Each number is 128 + 24 x the weight over the matrix's rms, rounded and kept within 0 to 255. Layers, rows and columns count from 0. Numbers have three digits each.

# layer 14 attention key, 128x160, rms 0.158, rows 118-127, columns 0-79
111167134118140173127128133108080182097128150114112123117136108152110130152143150127104124106132151082113120115145123104157097120147105135112104151135124145137157149104132112078113114113128156104146122125122137124096175141094117144164153129
102101148124134081149143137167131185162156143164129093133170122149149143130125115145125128124126164134150114132126133156131149134173124108149122126077144151127119149110122154132115143083148151123139142147130130139094115131133110115144125146
139117138151145134105087112116057141121118112137130151124137130129144143113132128152119123114129122130126128138074128134120133159158114105159151126164151143143136139152117106119089114157160132097137126134120158146141143108140128158136135147
119110118123165138124112151121126107110123142092115108144126117109129153133141134100111130114093153111146132141117133130144174155130124114122126114118107132094149157122109129135108102148166130118150138114106114122154162101141169110169128105
131086129092162118155170149116071206131133116163142083121113144109116149128151147133124155120157155104162134126121080122112097132147150109118155138126131113141082142112074082159140139122143115119124131127102138139137125126146133116152151134
139120109103115148126098170116162113164125118121106165111109154144113134140113123151132124141117163165130154151136107124174129107119098117128136084139105098109138131093095095088110134112100129126146148153128148127108151110137163083119124102
111187066147127113128099183093156100144171093086147153123114128147134178107130139097101133101181133135112140135112128115126109062144129133127131122148155119132135164138109137132130125107113113143168119112119085133141134101114154151110124142
123110132107087147088136128120119147077111124109159120129130127143131142135124107105116105125159123151104115122113122062135149135111169125136133148126120138125119105134131150113088132154157165129102140056159130127107153160140125143117119118
105093123119105132139115138140087153145103115123136084128127122145119125096130127079066125150134122120161105100123097108092158107146093127134131155118127101131183155130099153151107118149124142118133108121136130108133121110098129121113173097
131157180170140141142099126136146138086122124108147130109149133117128117151123115118079121130150105133117132111122137118133154114124135144146120136079179091074132135141074104134155119163110129133163162118140102142128131118148121097111062129
# layer 14 attention query, 128x160, rms 0.152, rows 119-127, columns 0-79
104086134143139086132150134124124101110190120132139095118122127183135124129120135149126166136128166112132155121117151093157126149165175145125136093107105106110130129102148102094100128110136105142157097149112150153122120126179119129197156161
132124131136104125149129130125104127119103073115128130121120154099138151136135116153135142123145135145134117150129131117152132128113106132143141129138154106175127123127110121160170132138133106151117131107083108161133113124142102115113132145
141102130115123145122071147096148104090156109105108139097121106141147158116123128136047184109064154135080155175086151115158152132099128145117134136138110142096140134122124114121094135117142142099116151117120111089139119120120133138131080093
113145124126140124158124141110065137128166127132095134112136120147076148115086113135106140129103133112137138142149108119101142161150182095145105132139140116128107129106105082125144128139096111124169156123084123132152158088192089123115119172
169127138155099128124085133129137100170124128136137145107117147135170107117121114124108118119111158172100129122127084141139132117128116121129156162130125071098128153131128121148095158163093127124167127145094132118141138138112159123136091076
115152114169097077135101138125108116128152116132147140140129130124151143090124166130134140124112110156121137131105103160106153099143141106106149142156105120149103103158092125130137120093137106111117170071158114146121129133105156120131134155
117101133128125125137140135062127135099118136137182136138120088116108146168116123114108093096140115133140109152073135203162157145092116118101166162142145102139146147131160121125096184135161136128142120096157133168160124132150129139130112085
118087113141140143183122102140111169120161105154142128104111110163133154147158071100122145128090100130137152102146138114123129144129082110134140107135142155124151076115108175173120130152130160117141159131113092090124129182119105129090156118
167084149166141118089073125144160171113107146111095152129117101092140111133116162104107085172143092086119120126144114078100127116135089116104106087163116139096143158140113151121149125125119115136142174173106092124171161122128130123166105122
# layer 14 attention value, 128x160, rms 0.149, rows 64-127, columns 0-79
168135128134150107125126109136139131111105112129152098137162115154134146128110116144132133124152143103111132117100131123119117060134116129110170110109130115115091149152126133188112105119142097134118141127101121108157133117126135123151187143
086111197143105121146153129141134131118117079121136097148144138130096100114118137146114158124134117124168123125142101128154118106116109151144127135156128168167123156127091152139147122131081109126119156142124107139172141155076129141137119154
159135156154136111111114135147141132130132120143080157123161177106127136162127118126080108109116109122125107138124139107154142104143141140139142126125158132105101121107159142131151130092143079143123128104134144140125132091117102131129090156
115112160146135121132126151154133171122147115133116156081170083092100126120115124116107120128163108166167116100076138136124126101128094097099096119127116127122143160112127111156130115081088143161156077143077135137108129163135172144106127081
134146109130170123113111144150142114109137133117131149107111102128130132146132133134129103179136149137117113090083127091119130133109126122119099114131127155110137121135142115094126152133132128129149109113149111100154154163179094126111142134
128137139098118132139132161127118125132094128084159164155120157140131130168144135132177076133154138106127123135144071149133096145116162122129105137142136125144122155139119164127135103136116095104129143116097134126114141104165157158107171133
120117150124153120132113133118107128124100140131085176121124145146113109123148139122138135147106112128121130149136134115101118128122130077099132138147124067080129111130134127137108068107138123129120127128138132142097139115134142098127138154
119109107120127128120156137106116100128138117116107092125142123106148097106137143161137137184125121131106125147123104133148118177149114104109142117119171110146139127140107118096115173084117144089139119159111152099127137137144125118110149116
144138099148144137124130100148128087099157118119163130120151143095121155116098156154092137107098115105124126085162110141152157145157161150156128139140137128089123112169099128106142183115161112126143076126112135134122146103142114115114141094
120167154106077128171131112144142162084102142104154110068161135115119133157117119134158111129115090142118143126106154159130113152073187129132138135116162135136098113135191113143136109126183150154110157110137142103117153081133147143101161104
095105123138124142113143109114115105136137121153152148129096181158102107143113115113137123117077108090135111136145151112114145148160148087148132100119119133189129119139102110115133095147102122150135117104181171091147167103105160131122124139
121109127166140147153133141120129145095138135140114121159144072170121117145070147129121130109083127143154104136150167135131125108169138090106178141161156144101122151117144170139123124118115157120113127122129110132149133129102132107128147117
119147121149080130147137126137146139118123112130131146159128092118134127099093172102113088174116098150120141115144141122135061142126112139117132101118132122147109134120123128084132132128140153132151156106138132139134125103105120136127123128
148145171159139118147139138155159142130130126142130148113113141087126121160121151099147174121150150102093145178139104104133130182111142124135116139126148122146115105152144148128111101084116122142136165109120133132092129082142160135151135114
134125123132082108157163124123167090146137107139118100136110154152117120114159151126107131100164124129154118113175125146114129125119145127126119163102118132122133109162139130147138124160113128141153156104103112117115145164083127134134119163
165103147108135166106122098112120139129109161103125132121114156124158144139122142111117127094144115150104143176139149102157126132145124119167140083155115097112148086142159136139106138068140146104137143142129145138119096102110114129107127129
091136149101112123094148108143165096116135187095085108118163135130123132171138140166170119113139104144112152119126150162128134157151110127126151144116113082126123118141092112106163134138157129125075099089112109123142100124133139135065135151
154120134120139140130148152113106158170103105143147152105137121093127161090158086128095114147186109138113130070099127138136150114129131142126090162097130110131126164131089131155172147137138102114152123132074160085146159164134132182182153140
105125093146147116157109119114134140137126107116137145132130093151119138193131091108134128105171147137137113157098134137108120121079101150088125156139107140112117122160141152138109137126154134123124153138103065123128119096125145129144104157
136113118120159163096137093158114144097132138119133183169154175079105084110120166120116088125138116126165148129129143128139109161107129128154156153140134137157126085141169120140125143102100155121169094131141136143134133090124170101104155120
136081122104124087147097101139132192138112141072159135137093128154146130076158166107133136103132138129136129151139115127133120131088088165103117089128126101139091154121127147122132097119114154156160135141116147126155129136133094124132117113
154102139116090115191166153164132141130141119105105120167153103106134105175125139148134147137144116098100128144186141140127140123102121123127085124140142103152148110102134144119131169134154141154148116109125118185116111126097130123121158159
125109120107102138107171111141161131107121134134130127103180121130130110119150110128128136117119128175149139136146093137132131152121121183139118131139114125141122170139116155165101135107103164130114151144101132160135113117096138161137146100
128128148127143149142107134101139136084107137113138121168087148072162111109101106130122108146115114096125124107119120085117118133146184109149187150133150167099105124165121117101120142124115138096159125127154116135123144114167117105127165123
134101113129132139136125119165151156137092111140110142114155148109129125147103129127104181150120108103155123125105104058130124121139132142109101120086112135152090125122102159117108113125096171118126123117154175105156133116128149121111119110
169116133119131149141147117094125124110096121101120157114144168150140132112127141098108124115126132135084131116142106127141103139088109143111125118161113123130099088167105141113130129111117124129143114136104133134114100127105089126115154100
151142110129132110098149104143163127117173177156176107107140176143145124125152123116133151088132140110157135145087118101124088104162145117148138133149127119104125126148136144134127115123082138115109144140135180151136051135118143167144125102
128115138128127134113123144148114117096122128153123140117152139098114091114150141103124147159140141090134139146141165118107129123149120107126142143150130100122108112128098147121109104114086128130150184151162139123133131107114136110141127121
162137144140132078136135176140127114171120147133118143104120120125155136124138131146117158106131091102138155158136117122137169126143119106089112107140105131140118096090116152130142116098137156139159114101146148124104157148107138103154149119
099092137120125147124104133104129141170140142153090135105117133149098130124096114103133107117163131145091155158107122138130109125129142137169112145133111105127146150133127121126177106174104152178131104079107140135115125135113110134115114163
145123156135111085132109108102158121180114132099133142168120101119092106122150107144148120121136123127141135156166098102105126133125168118156110119124109105120108136133131104136090138133133108161139112135112092151095122118105132148123085146
167142144103135124081133138128134118180109140103148139136117083108133155153149138110152118145121117128159122141121159137116105094116139102094114130157129092144149117134140154128173117127115130159158157113149122157127135173125131148148134150
161139122129108121107151112157163144146173098111115124112103152131126141111142103133133122120100075138127127103089116165147133148157137108125100113129143130149137147076103128157147125137104136129087098124118135153160134115111120124112148107
145187129130147160140117152123130098143119213147124160116105166131149133112144101094132128116147088102118126117121146148167082099123173076141129159147183103134142137104122176135113109114151113116099125136138137148131127102120141141134126194
146160160123093106147130111145101157086084118118110124150124126128141160153163112114086135146131133119159117104127184090151146103104124099102116173156134141149105127091137139167120133096140114143137139069144107124104161068119138122123134136
125110130127161119179120109127150128099111116153107125122123151108130106113113139151139126117134115114105121153169101093125130148136163125123112086110146164167108083115128090151138151145134170130128110115142131127144119097142112119107084088
138165097103151151132128162075127143113127123120132098095143105102153110109081160119138154163146136164142143123124141105160117141138091143114131143127125123110127097137213116149059089120128131148105176150137159142137140073135136104152148116
136114108129132147120150116134133130155130163130154162150151107108101133150094113140137129102133131110143151124166112126138110144111143118107115100167141120109089141134155138093158114118134087140162122116104150194137121116170091100142104143
146113124129118096088132117172135120146130141128136070142122109144153138136123147145137129124100146130157101155147146125118136110106171101166132099130101164093117130157081148152094172119164115129135136195113124112116158154141132145123153126
097133128115159157171132124102116151128149141149119111133097131151120113156111089125111143100127175119173121129123137100078125142127143134119137087142119148115116100097123139109172136139104137112117128098135134153130129121145136105111145144
086110114179131121136093148100124118122152087143153112100099156185167124163124149092145127116157136089123138125154115144110131123130133139133173117128092149130162132103142127135175114148157137153156146141143098128156120126155148135132105140
116147133137121125142107120159147181127110099151136131128114129095097137105132115111164114109116123153161138083114166159105115128101103106134104115204144121150124118097126162133144116178167132123142129136135138134123134128138112127119108110
150117129154127147131127114097112125123165113127095147144096059135068103182150123179080156176105157139150115148137151144105109076121128088136170147115108117100098125085166086136137121145114167161102131069123158140177159112148170102155106118
093152126122164153147143135127142136123149105167123142142169097137140090148140134129074156104139131114133157111144154142132106143120118099121144165123170139120133109128135106131118118091086174123101138099153133116145127114111127080153113147
101156119135131134124116153114137137145083136134145151106133136093144112127127103117105175126176106122127138130133149112130154156120127155128114114130132140125116087147105114089175147159127121116168109147119095131100096083136133120106120142
158148119132116138141095175103142148150131136135136129143113107175117138177128130190144172136099161170137094126126111162108074138121164132149130162089147137138139154154129083119137128137122095160137132130130126123128155179123125157152109145
137139084136169130125093145164119121110161137145129158085115122135107111134094138154137093152146133129132115106083123104124117126130130141128116113139112150112152152131153123117107099105111100124127127091149164141154132140122124122123147128
141149146154162121172135121114104137119138092174072148177113100121141116150158103102113113131125101135144129145090169105106138120161135077128099131117168094082160164109129144120111157136139139080084135120139132123150140125132132159090126142
142108099133124122140158122122125137142094141105138168126138131149155095076123143143152124146090094149155123180149159135115168149147148105134137088149123127125158144111119142141145119103101101105088137178186130148140126145125123166116152153
150123143104163137136114130130142197116157103164136100167129104101165152122148143143133124159106126112120113153149145113147150119125094104106122107165122102128088094151137105118114141129129159122147128128111175133128132146164119144105101129
116158140149147127132107119148114135134135070100087127109149164092127132132131126150115144136126146138104109117116153109135128132098176099094135088144129132125164094140175096139137111133140130130077102148136201154119105132163164122153129126
175145130105144117094137117139133109113116146120163100135135121148162158122130140153132108127084113145102140129161057126140120146105137136136125088117089045137105137121079148098148107182144110149080087129134142140101128205136124133093137151
139135131107103091117149134147113137158101167133146095148131126109141149102129132126161131152110144130125139125166072101139108142109156107114097106124130093159129170162127102101107117132135110106120145173152133149121083151111125119144172162
118091111107155134139131126133137096112129129134158137116142111100107124131116143147109132128131109119133133122144121111138123121141135137157130125148088141153130111132126125091094151122078094170135111147143123136088109116097149156115147124
117102115118180127111136158145117103100137101120156093126104112130144142143149129101152114103105107102114169187132133146120146129116099125124157106160125103140146159105145149129130131111132116123113113186148139165110097118152171111167122101
132142121105149121142135127126127163105134159100151131155135131113094112087121115111099126103151148097160147139177140172149106144114151163130175109195128116090125090140136158139105101131136106178085148132131157182125128111131093129125115131
119113101117125161144136137122094135178173101133100149160121123097090139128115157124176149112118149137121109127148138121129125127158127132144121130141103170106105134144138134105127155133119136121157146134125105169104172117103147100128132133
135129100078131142090171132149165108136130102126129117132092150107135118132174172133157103107122137142129123124142126127128131150132161132136107143142106099126120149134107125108130129086126112131113130119109132154151116095131095122106126105
129099103138161104157120121073109122127094139092111144135138128144142143159156111122105085143143136126133145184138141110148109115137093101131099122138151112134109135089111131131126159097162154113115138127133121147146114148158167155107101162
128150129138140158154083134087127143161144112119142108125107079156128114146122112124104121093115138133114139124092091131122127138135122146136101108122124101134112129133116139109150115131162119198145097151116137132168139143136137139142126138
130127119151134142140127149132124132124131117129113150132146090161168146132149111093107119147114116137132120124103145130115139166132087102154141120117141126162132130123095137097154141096103112119120097107124103112129132115146135156094132128
119118151136134087088097151135141137089156110114141156162139149123176144159135113152103081149153163122143106116074135109117175143137148157129144124143107161104114158159146115075112145142116140127143088164116171094127119117155145158127125107
145098139133114088134142124122116103131162112128127135124129112126116140163106124123106121112122145153130107128121136180116167093104113147138131108118099137130142109119128124137162132115163077168126129108129144123057144143130157183132148146
130142144130106147137124116125137136120152118135133088120108119161092169142147141122093117101134117103166125128142131123128143091127110129113152124107070157134115129126116154139146150130125113125171177095078088084109135147137144100081119170
# layer 14 attention output (transposed), 128x160, rms 0.199, rows 64-127, columns 0-79
138094104132134120122120136161151142133139162103113107099087123130129110108160099132150156139117117107143152135109137161157106161102120136117129140125160153127158149121118148106137154136112122100171088108111164135126118138137093103128125135
134145130154098076137146138130147105121169159105134130137139130164122135160090119130150092087179138102096112151105143137166126146117137133135101154124164108138138121122124128097090118131153131120125175085159123144076129106109137134179105118
087112097094146149167176128116128108159114166152129127131152116140137113131153105092147137136142139140109112160137095103124084153137108135131132143119114106173119193131105130158097133108112149112137151094122121133149137102104102142141182116
148135130122111114113147104092111116104098160145145113097107144130150103103132127136153140096142145111128145133118085148105132135134138120124136126107146085113123093072125171130113122159165108124102125136152127149135149122115110118114119186
126123152146113168159143113135116157125126153124091140161131100137153159093143102169139100067127118108107113109166140156109143116138147121199141139111132129124116119106146152157133140090132149139100114148119110161125134125140122107103126164
127148144120156124076129116156115125146148096127084085126146161120149135150117124130120167120145083153106147118117135118117131106129114136145105131119118141129132123131063177138134090112121129169116095109111178118105130154119155106115162096
124095101115129146111165127120088123137158148143109129129125135148100121099090138109098148136099131142127139116136093125076093130106116146133108105132127143131150147141136144146129120125103134151128098135106123129123135110132095126123120095
128165153169096116128120127159108108104119095149161114140104109143130107144093151151116112118119114160153126122131120147156114105112118141152141092138120180113135162123129157153137118159141102196103138110130135154078107095166121148150147123
082146140124138096143143119131161166145119115124110132106140123150130106129138092148122135133139158108133218184123145084089133122109111152130135117147141173121112111137139137139114116136145122183130150125114114131125099168098143145120107147
150121085132152154101159110095173132139092097126151140127134128128138103097126179099129122122104115144135087145126149111148103134093122121110119110131146137118117137086128125137105128117136144138131126126124124079138165160070120127083161122
132096144128141114124144155103148127095149139123143099147179103128145189144095102137095133160169136142135142160141130116145143074135107140153128113146153168104172114115134106114122164111160152105136152145122155111143135089109142087131118150
098079103135111108145150117141101121142098127153120127142127126148102098143150136130130152144127120118113100129099079122118107155126097120123085121144127116129152105123135134103107119115144112131131129100097170122131121107097139119139120145
169142094085145164149129142104072120114133118113129111102118152140119131140127135132179117108148131119137047174137140128159165167188146110186132138133122175155128067114137131156130101142147109145136121180095162087114122128120129104170136141
117100158112145160114135143138129109141150111132148068160127165146084105142136148163099128108121114126139165142126154096140137138133146114163082085117128114119132162120077095161146136140114172146127085146099089119126107112120099119119119140
120133094155132089140113113081128144111122142117121127160185099150118119146137102134153144148148081144139073171090194108115146140111128142138142131096150158142121138117149120088096133111168124126145143164102144129066119124162123119143108133
113134115134132108134127096134122137124103119130095125125100161075094087130101158122121162106081162120156144115157118120130138150112136135117067140129110127125100140182095131128150138100116104132107118105122112105123132083111161096151107144
140145094160147112147128126110142134161169096180166118146112090135087140104130075082151139146102132125092150108076127134163103122117183093120132169124163151128121133096109131150147152122089126148134120122088150152170132108149078161148125138
144172170109140134087076125147131112141130129087102150081130132103164092138123122173140125179132130125110128189106136197109121120096143145144147151128119127125109105105151163123133147094144097122099164133132150113099133155182104128098164100
178108162093131103115116151139123110107113139129140126109173149135151111089100130151125162101104157116128114120107128134164115126153138086124156107084100167096091168144144112116117120113119126105126098122142078102114141099127130132122119103
127093120150115074151116146120144096141107152149098143145122133156125120114142133160109156114082180101128141130176151128083179113167138108105107106148129136145178155152086167177164107081117127122099137095119119137122119125138099134098130166
114165118134125114097139117118112069093109128152128146111112131125119136118109107126110103165113158129108124144138131152140123126122168117129100146114143133115157083094181151147148110132139089133119083095112150140122106113132147108180080116
112127133152162114131122124104118103090106106100115110151133161147098147087115170117151124133090118165151153156110160143110169152126161113119134123139138148150099138100117125113117103121142145135117150073133144127125104089142125161125112123
133158132113115104129108170095111096144115137109109086157112126156107116152109136125142133129152185075115141118099176104130071109121132100094134130124126124097127120128113119119182093132132117150124094130130152116095149113139109108153076158
150118106175097119110125127184121156180133135117120165137135092148120128159108118104108092089109187096146133123116147084088167135135108183148108122169111166161152116134114126159164127138109143127144124097119085098106110150141129075129135113
112134171111147101120136106097114105119157162107143124157158145159102136196121111134107112073157135122142145134117124165134152136105120140167145126158149103129154141104145114139150150133147120132138134095111163126121107132152151100154172130
107152120121138105140144190154091120104155146141094119129124112100110119132132105125130157102132145113148214109126154113153117157141125137155085104083170136136153162120158134149161092122140158146122103142109137134129145147133120140123106135
127093117123114138143115112113126133110121142115093140126101114110110094145129131102157118097137119148118152104111092096137157116134101112119126121130147133096120157120128130169149120164134096107134125113131108119123108141110183109122095153
135074121158128156145096130125114107096114142100143080170116156125097139130122110147099128121139129140131118151132125124130126140154134150128123127111123132128143123153095136107160123134125175115107122104134132128096065092110116122110108104
110121158120094146084173119082128123139120127119167097152120137125099150166092135126131121118140125137192169108120106139122124121125167147126146135115104184167124151108152131117106148110155141127124155134156143133111108100134091131123118136
154178140140118122139137134132118121120160121077162131137153100107140147099135114126143156140118145155122157106106125096118140137128132088076098109143154149137108113085087131091106124086156084114128113129159110122136151086130152094092148124
092144106157144118102158167150110149089157133119116110125125139140127141094116144115089144151082102105093144102098127111109110110134130105086153136098136129118103084142100082149128129127151118105132100112134137143129125147191119151112121090
142147142155136138136123117108108172117140127117116126106129141132127140124097176135114137116132136161108073160111111167157126174135127124124145168080107121112093129139105140145094123122127126113135119107098139133110145103111112112082108183
086134116126110123155142082103130122118125117137105126137138115105110128147127145126131163134154157104160158141155157136097140126074140115117157168128106115069148115118118144142148140126134129140141157112134082126134121165144137130097095184
141098138103103162155140111159142162165143101144091134084165121096109098174105148094101162130099170102160107121143118088110170150148112163139141134130098127141142126149119099115130120103064104112122102177142141127127138114138090135121133122
105082114124146126133114125105139111123116176157128119129128140162148165145120151152161124108135129120144024181120093138137121140144119144109128140135117130099105130110135142149129116148091148093116131148132157095163101089134150160144157115
101144133140132132139209133152146140131116155122157136123154123124117132148131144130156131128087139122115146105114160121102163123131145106147107104148128103140151113151174126127127105113144135124113167123100111111136144095121140101126155121
139095124123115126109168109144136090146047115119107108102075122149128095134152207153128124085136101119101083124169144128142113135115126153138120083103109121115145130132105119097153138162119118147164071135100128100103145108152121147126150128
102135130121123109138170144148155123104168118122090151124108130123116106098129151090143124108132137104128116152116138113129141146123126112187159146107079128159150113142091133151092108118101140105128129099118111141129154133081134130125158105
160164100142095137171164145129169150106086123129120144149136148098091112123143121122140110121159078114098122082105133146136104105130124166127124137159143087119118102094142121088138101149124139102090101122150122181141128160098122128091147112
152116102149126127116139100130157109077156137135108148151156077122149127107162148106126110138126080078144096111133132127151174118115140122134158107143118096113158106132092121140112134107149136127164112145151070123148091094091152121153132120
126144130110152116111107082143119126149142086095122105132135130137133150102137123116127153161125098178126082116115137101136153114163097119133126116115098139124130083135130129106122136087103164086137173146143107123154121126082146081120134107
138102092100145122125109164115100105107147137135152140158155143118148159102116155118115149129114158139144189169149108145141164177148174156099121142122076115081142112139105111134102127124111144147127124117100109123138125137137161138145109128
121110149118154090140173125140127110195138125094201132117194139100164149068105152120140107147128132176104057140176110160117111133127143154097169143154152096158125176106116125111106150151114113118174120137124164118117144115081132154102168141
154114167102128118142151137082153104157129119092116120136139134109149095156091141170148094126098166123160124123166114118118161126162143134110141079110079137136170091133180109113135144179152133107157091149100136097080083097150100148116124085
178115118104138118130086166148143133136133128127148126158111128157122114142099137123149090108065155149159155142107148131133142114153180125140158145139099145127108126129143127144117119079108163137093109149144105097140124108150113132141102129
084146093177150116130125100131115128138120124130089131137156097146116128121125110106112074135154131116115074103151119095167120065122125122117119129109096143108120139089138120097122181176115123115161123176121122099088136164151136130176126112
108130117104116174124161105133114102133123137090137159173114101143136102124160106166139145122123135144097111133147115127121131101149119126111137157120162099161145121095082172120101141125138151099149114141165109147131119133121100144121121143
089055090095123148124133107138140121114148135124169126115119112105114081127099129126120150119087141149129106120143125114130142120079117154106154144160123113136124127114150112137145083108120138165160133121114112164139091141174143134186132118
135149119145110137104140135128138113096117116178105153121093111116107131165116127115109136162135125157147144073115180149102115108078111155142121147145118105190119128105144102153107073140118182122126124081106129164121183112109146107106088130
131113100168141154115167143160120134130120158121187154105117145107156106133137189155099125119108090146097131154139114189119116157140146140128131127163109126141167126085138143129121125162128098120107140125114099122174079093139151088161168124
140093138093108158158171135108122117140145144142118129142130117134108121092144143125140133128110154127115120129170155145085134109115112177158119141133136067131153157063150160153106154147124151160172133131089070092187173123120113128101148153
108134098181120170112148134129096169152172108109098156123098115106099138124105142128084125138136106114120213107085158162131106130126147112112123127092147157098126120079113095133108123113123105113180127121089121136148109151139147132152112151
135131157172140196128146119143129137090135100128078166155119127147096133172092159149141129134119127129138132146133164135153132146117109145166129126123137141119155134138144153140124144156155101153133145127109136161143131160156153146142119109
131148129166126114136118154117110109115124113146089105126091133156110116134135154113144115118090112121132188117178143122122147112154144122110109091115151159122109117122109129126116170116168109124103122131136135119141156126162122134131123149
173122155141094136151107127126112101142156120125136123097107167097144144123136168108098138140177156156141163094127122125123120121148114141135097125130123125115127116168125161128155126122155145142121132105137073120164098131138099119100098135
155133111142088140121118167154181076151146110116128159151122136137125094153107156105128140164123120123116178131115119072096141155162136145133136151108136128122129141116090105130141112173152148113181115118142114099112134117097132141142094095
138125177132153114091151164151118134099090180107113098140150145144155120136152168147138140142142122096167152142157115145114146153157126119119131091146121120130169137139146121118101149098152139164137110114145121131146112130135111142124124142
106149155159131095117118088142103121148125128131127120110105141108145112121118149091169150129130145109137121142115157138116113111141100139120123137125097115132144113148109101148169089151110147166152123139097113151125126112108110137093114109
132125161136127148118099133201088141143142144147150120099112138129161075113124142125086176131106149136132059049147124126137168139149132084115159157143128116140092124136134138172147120157134107091147108130095146116155120122144139139173134120
107139126124133108115146114186088134084121110105147162086137143140176111074132143117101143137166122119117164156108133145155144097135119133116155150135124121107125095104123104124107129115142103104144142143123132124126107118119130137138143108
115130176112124125169142129122120129108101108124132101136114115126135100115097134160137140096114149116140143119126148110145131106126129142102138126117132116101135146105129141174130112118129137150107103167115135136136130110133108080136146114
146134188102101128117091148133116116172107154125182084131107122136130115120087087125117138088127134118072129131137129122100170110140101173107117166088127156098136132098130128177149127109155109176139148121129130107129142143140105083132123124
120140143108133147139098146123128110164117129109114130102128151117141103084156137117141143149135058114143159117115171124131118123119145120109138125107141119162105169134137119132072167109147113084105141135169148076149159140105103096111111143
130142167135146098116110117096144127133120119141141129119141089114162110132144154116108108165120104094111054149129117151102122197111128129132135101129176103131102130113136140102111113128141105098125129155118128134111082137090124108138189132
# layer 14 MLP up, 640x160, rms 0.243, rows 0-12, columns 0-79
128105111109109092133144137152145115090149163120116209141133112134113092134119141129150106127151072139135144117116137128119165141214111125136131164138101126119137095151144095143126103090118104124139158122146142132123136147130134167117158136
080141142104123179123139154141124168163109150072111127119144148122135129123147115131172137141104116131132137094155136088128144135165143082141077117117147136113114082156107165144131121123140140089096139133131095123137157144095130092129101125
081159104106119112122103139115128162136130108126127100130153105174116145135126153121119104114166123121140100108184147144126141111136083127120115124119144135132113144147147118139125125085109155120109145107172137135158127127108152124151167125
099066102107127087140132157151124103095145134140161152075145135107127157201166193144164100158138107119159135117112142098142152135119081127140092162092136114127100106119144117166096091119113090135123173107120150159166124123171109119121101135
163146123113103119137149139169137172113136132115099126124098144104158169118142098119137124160105136129114092134110144125120082132113082139130123130135141153112089141168174166122105135119103151153181102097095144124118135116125159120089126103
129125095129120103140141149130132110113099091115131139164130144111101125068103144161091132133119125143096119169119120144131147141140141104129098159131124107102152142077146123114129094163127121098152138130106161136112109130137133126135150146
155154117119155104149102126165128130132134139130071149139126102139081162132093112115084132147134147153103123140142155109126117141130130118124145179113095107107079078131083149074142141106113087082107116159125111131051090164154137151149075131
156154148105102074126179109116113121103157095111128112190092103106122136131123145136113144089083098147113099137115130117119103148124199135125133150153137147087167108059126069115094172102128150124103189089109150105151117154159107096139110115
116180148142118142100093115116145118135142172119155127138159120074151132154121117081129099155125143129161151115131117120114124155125152162179143142124103153115085134137118146130119151136134127144095166135164174108139159122137109102147126073
188126127095136120130126133126158123176118155139094101123108151096124142137140052145167102174130140131136148131146140138167130139113150142105166132166079104148107135085182137177136141138131115169130119109154147122133165122074144122099146130
140089105105161105138136130149131151151140091092163139162120140147146148126132103140112107115093118123088136121133131149124128133155109122154164103125146128157151101138141080105151099123145153143131120121101117145164133100147113111138142148
109135146138149112118161075159141176147090136149138138152120133141123127110164134150100107131130149178079145142116128141135134148153107144178114139062131100120139094107111122111086106127151157147157136132154128094119123105138128109096124096
110126151122106128142108092170092143130147103103123121094136171102090159087118101133113115131142116102125138107144148089097133118130114138145171114155156115166103163131161102088141154140176147120104096143133151103146147132113132128107099080
# layer 14 MLP down (transposed), 640x160, rms 0.267, rows 0-12, columns 0-79
179144138103087132088151151144146072128122175171160123164108145089157114150106131101103132112129133109128140144159162115123134115123133166156131113086106129103126147127125120138167109135140111127118132141078120127124126126123178147145123117
082095155153119183086151130116098116151130162125133132101106110123115118147125127158138088119152131177147112082127115128137141113138156143144118130086145152144132133165112115108136136142106156127089109082122100103167125130156131101150101147
095115106112131173118145147125094162140143131140183103124122104143098130124155129143115156128123125123084112102103152139139119193099121119184187108132134166102143125149167131140103096128135167109118134141125161103123113116111135108187136118
158082116132177115147140154161137105106044107123153125117133106116127132133147111137178115151154147109159138138143121102165132138098134125158101128136125135127116130172131139135128114121109105212095112144108147145119122139099156099135109123
116167120129161148141162105118139160121141130125117139181113127129149118159111066136120141129142089136126112084153157093103130176167173078165128109139118147115134176166129088158112094126122115130121109144140080150110124131150122127149121133
130122144090139140129128099159102115124114144117158104112108108124123127145112139133128129120159112154147059122111137143123144149114120130090167092133121113156126120101142149126140114113126109117130102150143106110132106157064138147083122112
120122097133142134145109105063095095098130149132128151157115116151149167167140079157194106094087125113133099207129100135098116136093111148159093107142145125159103143089138145167126118156148123195128096115083113117121103114112108125078146146
169095127141090080108195165135119146117139123090069172093125108124130102078123118092148108136143143156133101127076139133146144079119119114132109146137159129166119096112097121114112144150151147102139108172167132155155114093133092115142153120
096113081085082133094116130139124136113147155096133113104138135121094147123125162114093126126141135164140110123120116151120099081094149127116159125144104113127134138136139121133170116120098145134147124167123136137129143149102112112139098162
130127131137158150137162086091122148159135116125110103133152146133098144147098122179131130145132140178149046159102154138156150119127125145112107069143119104108139146118107169131100100144123110115156112144110121124100154167118117083140095124
146125170138139174097137170116116094144109155162148154098134123119115116125114120109150125126158148145162133159119138123099157131116138116101097135123169110131101125112149141150123171128105108103170126132125116100127132144145122142127139123
152163126137133124176134105133122110173106124134109136088181143097117080097116162133128160140152152148132105149180103142142116113106115155140138141119160130172138115152117093123146141079115129130107120129116139146145103117171103151154144143
113174123171127103123154166113132129143125177134125151118167154167164143174109136135100133132121147129155122151136095150161148170122100117149130150093111145139133104147149153126106094102084112150138144153106132139073082115120150132101117125